Weights of a small GPT-style language model, trained from scratch on English Wikipedia: width 256, no position embeddings.
Each number is 200 + 30 x the weight over its row's rms, rounded and kept within 0 to 999. Layers, rows and columns count from 0. The size before them is the row's rms in percent of the matrix's.

# v: layer 11 attention value, 192x256, rms 0.113, rows 16-40, columns 64-127
# o: layer 11 attention output (transposed), 192x256, rms 0.1, rows 16-39, columns 64-127
v16,099,195,211,223,221,238,216,189,211,219,182,211,158,213,248,171,254,177,167,262,179,126,247,213,200,206,205,193,189,167,242,213,188,238,180,127,190,220,176,204,208,173,206,184,187,193,210,215,218,239,181,195,238,201,159,162,182,214,180,198,182,240,252,209,218
o16,100,167,179,218,200,202,182,168,209,223,200,157,105,229,168,199,228,161,247,258,198,214,166,202,201,249,172,190,193,192,233,281,206,237,226,179,204,190,217,205,233,235,210,221,143,195,205,153,168,220,219,212,191,199,181,164,156,174,207,207,196,236,205,188,206
v17,099,180,175,172,274,211,275,242,179,197,198,233,201,214,223,204,233,246,185,199,152,183,209,208,244,149,193,195,204,185,240,193,185,188,250,190,159,174,210,141,209,172,196,188,236,197,151,182,162,209,171,214,210,208,236,178,231,221,216,239,188,159,156,196,234
o17,105,145,189,205,241,192,190,208,242,201,200,202,180,162,215,191,188,159,181,158,222,146,188,215,191,184,207,226,181,168,208,168,194,152,201,210,213,201,205,232,156,237,201,207,222,176,185,246,236,198,184,197,186,194,182,238,226,189,224,204,229,162,194,221,162
v18,094,235,136,194,192,250,220,237,218,220,191,229,189,145,245,160,233,164,197,182,197,234,224,202,164,198,219,208,168,223,199,211,238,216,195,253,212,188,181,134,197,197,126,227,219,187,232,230,204,204,216,247,245,232,193,180,229,199,188,164,224,211,222,233,220
o18,103,234,194,176,180,222,198,219,258,145,222,210,198,175,191,178,227,185,238,182,194,204,182,196,203,208,161,197,219,186,195,144,264,186,222,207,234,194,240,144,245,257,219,214,167,204,222,205,195,152,237,217,213,255,246,213,228,201,238,152,226,263,207,188,221
v19,099,210,199,221,154,227,181,239,237,231,169,168,152,137,215,194,251,203,194,245,271,108,188,153,191,186,198,194,228,215,160,236,213,185,230,151,166,187,212,152,180,220,176,166,208,158,205,221,242,183,155,235,246,197,236,170,250,221,216,261,186,218,194,179,223
o19,099,144,228,202,192,142,181,236,225,171,167,192,140,242,192,203,206,160,262,213,198,174,208,151,154,230,138,201,228,183,256,234,288,186,235,154,190,229,165,205,193,222,179,169,214,123,220,219,212,257,161,236,251,218,177,219,199,184,213,185,213,202,220,115,227
v20,092,192,218,276,151,188,259,242,183,179,240,260,198,237,237,188,205,190,210,150,213,201,205,209,154,246,226,265,155,179,169,197,212,140,187,190,213,262,195,198,151,232,210,178,203,229,205,195,230,194,172,203,218,192,139,218,147,150,234,210,207,220,205,176,164
o20,101,204,212,220,165,208,251,198,166,201,238,235,222,218,188,177,205,239,233,177,190,235,189,164,133,249,217,211,239,174,244,207,160,181,155,204,242,190,174,193,205,190,204,172,179,245,175,213,164,183,174,214,189,211,188,213,252,188,181,193,191,175,196,216,201
v21,098,208,231,242,168,164,154,212,134,218,220,184,253,182,190,209,157,201,200,210,206,205,255,261,173,176,178,196,201,190,231,234,210,200,218,191,152,225,174,200,164,207,234,194,206,177,194,200,210,181,206,180,206,171,255,185,234,184,173,213,209,197,215,192,203
o21,100,224,208,213,182,222,221,161,173,218,225,223,263,236,184,246,195,207,203,171,197,170,206,188,166,202,140,194,251,239,222,183,167,207,246,197,191,190,227,183,195,198,149,248,234,235,160,186,207,210,249,226,160,209,186,160,142,211,184,216,217,186,202,146,172
v22,100,246,165,180,206,201,196,193,189,171,139,191,177,206,216,258,212,196,184,215,214,250,235,176,204,176,149,194,179,127,199,196,218,204,173,206,201,112,209,168,188,196,203,191,181,207,239,222,205,296,162,173,212,180,232,238,214,195,246,168,235,209,225,228,197
o22,103,225,206,168,159,176,199,141,180,187,216,180,207,244,183,169,211,214,142,229,192,226,170,187,132,160,159,176,224,197,156,157,191,253,222,231,165,154,226,184,177,193,104,205,180,254,221,264,226,234,205,180,232,202,183,189,213,226,182,188,242,226,133,188,179
v23,099,241,175,243,205,163,209,176,271,231,247,180,233,165,153,215,177,163,189,200,279,247,242,172,208,200,232,180,159,231,224,227,233,151,247,210,196,257,159,200,170,216,186,210,194,241,218,146,245,237,204,214,202,220,197,202,170,222,142,218,200,169,190,170,163
o23,098,189,200,224,221,160,232,229,201,197,247,152,228,218,174,217,236,217,194,225,223,200,203,173,189,177,149,214,196,236,206,155,249,144,176,212,233,240,204,198,224,197,261,191,205,222,202,214,222,257,218,194,217,210,225,212,171,203,146,179,178,194,262,220,225
v24,102,196,248,153,221,213,223,134,259,204,253,237,202,181,231,173,219,229,193,243,227,204,242,198,197,176,212,211,183,242,202,151,227,213,205,210,232,173,183,202,155,155,209,184,191,190,226,206,193,292,199,229,163,149,184,258,229,257,188,181,186,265,241,205,213
o24,106,193,231,199,161,222,218,184,194,226,167,180,155,171,190,170,216,201,231,233,219,228,205,192,192,186,217,225,158,202,184,219,175,176,165,208,192,166,168,182,142,204,186,239,269,211,166,240,141,212,223,211,180,261,191,220,217,210,180,176,147,163,185,212,224
v25,093,220,223,232,217,191,206,188,238,155,218,193,219,222,176,199,176,221,139,184,192,187,190,188,250,246,205,174,181,199,190,181,185,285,192,147,251,161,194,182,185,204,182,178,226,167,257,157,236,188,196,182,222,227,167,237,220,262,203,236,194,202,224,203,199
o25,098,165,207,242,182,184,188,205,264,204,179,212,202,164,244,233,213,211,217,251,227,160,197,191,236,224,145,238,221,192,241,182,156,227,159,242,192,157,181,229,198,170,164,226,243,249,196,172,189,164,172,129,233,229,182,243,198,194,208,161,209,208,206,212,218
v26,099,216,238,230,211,182,181,268,231,160,187,185,199,187,153,215,185,227,166,207,133,167,203,224,212,211,244,226,196,202,174,174,208,219,266,234,196,227,126,188,205,138,198,186,238,239,167,195,186,203,219,154,167,226,203,217,187,189,242,191,178,200,205,182,244
o26,098,204,257,198,199,193,235,158,206,157,198,229,214,194,202,223,210,180,173,174,190,135,189,230,204,185,242,212,237,218,194,249,234,186,183,189,163,189,150,152,191,176,202,208,236,206,185,241,188,172,189,195,194,177,154,208,215,188,141,202,191,218,235,250,221
v27,098,252,203,173,269,213,196,174,170,168,204,231,226,222,182,165,191,203,171,195,154,270,175,205,162,176,181,222,214,200,202,234,229,150,222,183,235,241,224,185,224,207,210,190,219,233,167,212,233,181,213,218,200,215,176,207,229,256,223,178,206,189,234,170,111
o27,103,232,177,241,179,184,203,150,206,144,139,196,212,186,216,161,251,218,194,220,208,186,152,224,179,157,219,235,199,200,172,246,214,167,224,163,171,206,163,213,161,201,162,230,210,169,178,189,198,153,198,263,183,193,222,224,248,236,179,144,175,182,180,221,213
v28,089,232,183,266,171,220,217,162,191,195,169,210,197,183,196,192,220,205,186,181,175,184,198,165,187,208,152,169,200,206,227,160,197,198,192,217,170,270,128,220,191,228,163,231,231,208,169,203,172,153,148,223,195,232,209,172,259,204,231,199,191,192,201,242,203
o28,098,215,200,229,201,176,167,138,199,232,209,230,196,191,203,233,194,194,202,202,176,215,164,155,150,255,164,227,227,182,248,231,230,202,212,245,163,205,151,182,212,195,226,174,250,142,195,160,202,159,175,212,216,192,172,245,196,255,182,253,209,215,196,223,266
v29,096,165,182,208,195,198,269,177,188,194,185,181,228,213,233,170,200,205,193,213,196,231,176,181,157,187,193,166,263,216,212,198,167,179,175,206,216,248,196,180,176,164,214,169,195,168,192,162,175,156,231,215,164,187,188,190,179,148,172,258,157,230,263,175,244
o29,102,179,232,238,238,172,191,209,184,212,228,176,198,264,215,179,123,186,210,175,220,206,174,186,190,169,198,221,240,211,229,210,130,250,215,242,202,229,214,168,189,206,202,184,232,217,203,198,222,194,166,256,192,176,211,215,215,227,228,210,194,219,173,187,209
v30,100,188,200,234,189,267,169,192,204,198,201,230,193,226,220,189,233,240,159,251,193,230,157,228,239,150,292,182,162,225,212,239,173,207,223,152,193,223,183,249,224,171,162,171,167,242,191,175,181,153,183,205,197,221,199,256,208,224,225,221,215,221,174,182,192
o30,104,122,204,223,190,232,176,180,249,159,191,210,174,211,162,216,229,239,180,203,135,178,262,202,173,190,198,211,180,194,222,246,191,188,230,186,156,181,215,265,216,181,172,188,154,181,174,184,187,180,179,213,160,195,199,175,203,243,226,162,152,207,238,221,207
v31,107,221,241,186,182,204,201,154,211,227,265,175,181,201,182,159,209,258,168,227,220,178,208,185,242,180,234,222,165,167,181,201,186,137,214,155,205,225,173,208,244,166,161,137,205,198,235,174,180,211,226,247,176,199,188,233,193,228,247,171,191,182,207,147,181
o31,102,143,224,153,164,147,216,153,208,186,223,214,233,268,173,206,219,243,238,268,215,216,213,255,233,183,211,181,179,202,202,232,196,173,219,202,152,191,217,217,230,179,184,213,168,158,182,180,178,191,189,227,186,204,211,201,246,182,168,153,238,181,203,225,199
v32,095,199,188,164,260,188,188,258,200,205,243,193,231,194,194,205,243,260,176,180,158,234,175,199,150,211,157,241,218,200,212,184,169,191,189,202,193,198,208,234,218,172,182,220,178,225,164,94,185,185,195,192,128,229,182,199,206,222,227,215,138,223,255,236,205
o32,101,186,237,238,237,245,231,255,237,227,195,225,148,179,188,203,188,245,162,203,227,192,183,214,148,185,162,192,191,173,210,240,124,198,206,210,178,238,223,196,251,147,195,254,204,184,207,189,198,180,194,172,161,198,194,192,223,247,229,124,204,169,200,275,271
v33,099,196,234,216,197,170,196,211,229,174,219,196,172,225,209,203,192,216,222,248,206,191,219,175,198,238,264,187,244,188,199,162,218,173,198,222,187,193,229,202,227,243,191,230,245,219,216,176,202,182,180,195,161,206,180,233,203,191,177,172,190,164,143,213,189
o33,098,199,193,230,213,167,174,184,252,204,272,202,164,193,196,189,230,211,173,204,195,240,210,162,217,215,201,203,197,194,184,162,190,205,173,212,171,163,186,261,191,225,219,214,169,137,214,197,123,134,223,236,208,235,187,219,154,158,190,219,149,218,188,250,208
v34,100,226,219,222,204,184,173,192,221,131,235,187,219,183,197,199,198,260,184,182,193,209,213,193,171,122,186,234,219,171,149,218,189,144,182,252,167,252,224,220,214,190,255,230,170,204,229,177,170,168,235,211,161,177,123,198,188,218,193,165,221,185,172,184,182
o34,107,214,202,189,208,222,240,229,229,234,243,240,213,188,182,209,216,193,217,253,202,225,205,157,240,224,186,228,215,184,218,225,190,193,218,205,218,210,187,228,134,170,286,233,241,172,134,215,217,256,198,212,168,260,175,243,197,186,183,150,232,188,205,221,194
v35,095,307,172,204,182,222,189,215,204,256,215,265,189,190,199,214,218,251,188,240,249,192,194,169,188,192,196,156,206,199,193,206,177,230,276,195,198,233,193,219,224,176,142,207,223,221,264,224,199,173,198,227,193,171,187,236,141,196,151,151,164,239,162,285,239
o35,099,231,192,230,193,180,192,209,226,205,163,210,179,165,196,185,138,207,226,192,170,209,224,194,153,172,201,160,228,196,205,264,262,254,244,195,145,264,207,208,213,182,207,188,189,196,162,219,142,208,226,225,149,208,181,202,184,186,163,177,196,248,201,246,182
v36,097,230,268,246,175,189,220,222,210,188,168,179,288,177,188,253,163,206,200,205,145,206,207,189,223,203,209,201,191,229,213,194,183,196,190,240,230,206,174,155,196,234,225,157,245,152,190,254,221,187,200,211,185,192,184,214,184,202,178,205,166,185,222,181,179
o36,101,266,203,174,178,197,215,232,158,189,164,209,217,232,218,202,181,200,255,191,128,210,167,141,239,240,270,223,205,184,196,177,217,205,206,200,214,232,194,196,125,212,229,160,216,211,222,228,224,152,212,179,210,203,217,210,213,188,187,208,199,244,155,146,170
v37,092,178,235,206,242,139,227,189,202,184,231,218,188,184,221,225,206,187,198,179,183,168,194,193,221,250,207,192,226,224,222,245,200,147,173,168,186,213,191,216,158,184,172,234,160,206,225,234,203,188,190,150,262,206,206,159,133,173,199,238,238,178,180,194,234
o37,099,179,216,211,208,200,214,214,199,234,225,189,209,216,255,246,222,214,209,217,208,185,191,217,212,195,224,176,221,254,155,206,250,227,219,241,213,178,193,232,212,198,234,189,206,187,203,220,237,206,173,192,213,220,242,152,220,207,155,190,250,257,208,195,164
v38,096,198,230,222,237,194,214,237,232,194,191,197,169,114,195,259,218,156,182,189,163,172,201,150,206,221,225,197,213,205,198,170,223,258,251,219,175,196,217,169,173,197,221,141,276,172,175,161,172,230,146,181,183,210,218,168,246,225,229,205,184,195,159,143,228
o38,103,180,193,214,209,209,189,193,135,213,208,181,200,185,209,198,223,142,189,245,254,209,236,164,193,165,249,172,204,244,147,168,231,181,186,214,234,189,229,167,152,205,180,219,181,168,153,201,236,182,201,180,241,216,209,185,183,258,191,173,186,203,164,185,254
v39,097,194,230,183,227,186,192,245,214,204,157,207,153,215,204,172,251,226,182,205,198,178,200,187,255,183,200,118,202,191,216,226,199,167,188,179,229,245,205,221,192,145,225,222,229,219,225,206,219,226,152,118,182,207,204,194,165,152,215,206,216,256,209,176,188
o39,099,182,186,202,159,237,197,190,206,218,247,235,245,213,238,179,233,198,147,238,173,242,235,224,230,153,236,178,212,193,250,236,234,161,202,201,192,184,222,197,252,169,187,168,302,212,201,177,192,207,214,202,204,237,205,185,167,172,200,214,194,217,177,204,197
v40,096,192,137,197,176,237,204,149,187,184,184,186,192,269,158,183,232,176,232,228,162,242,218,198,172,161,214,136,212,188,202,196,219,216,219,256,242,209,193,199,197,179,202,169,175,214,254,219,212,167,193,177,205,167,181,179,158,175,218,165,204,221,216,231,229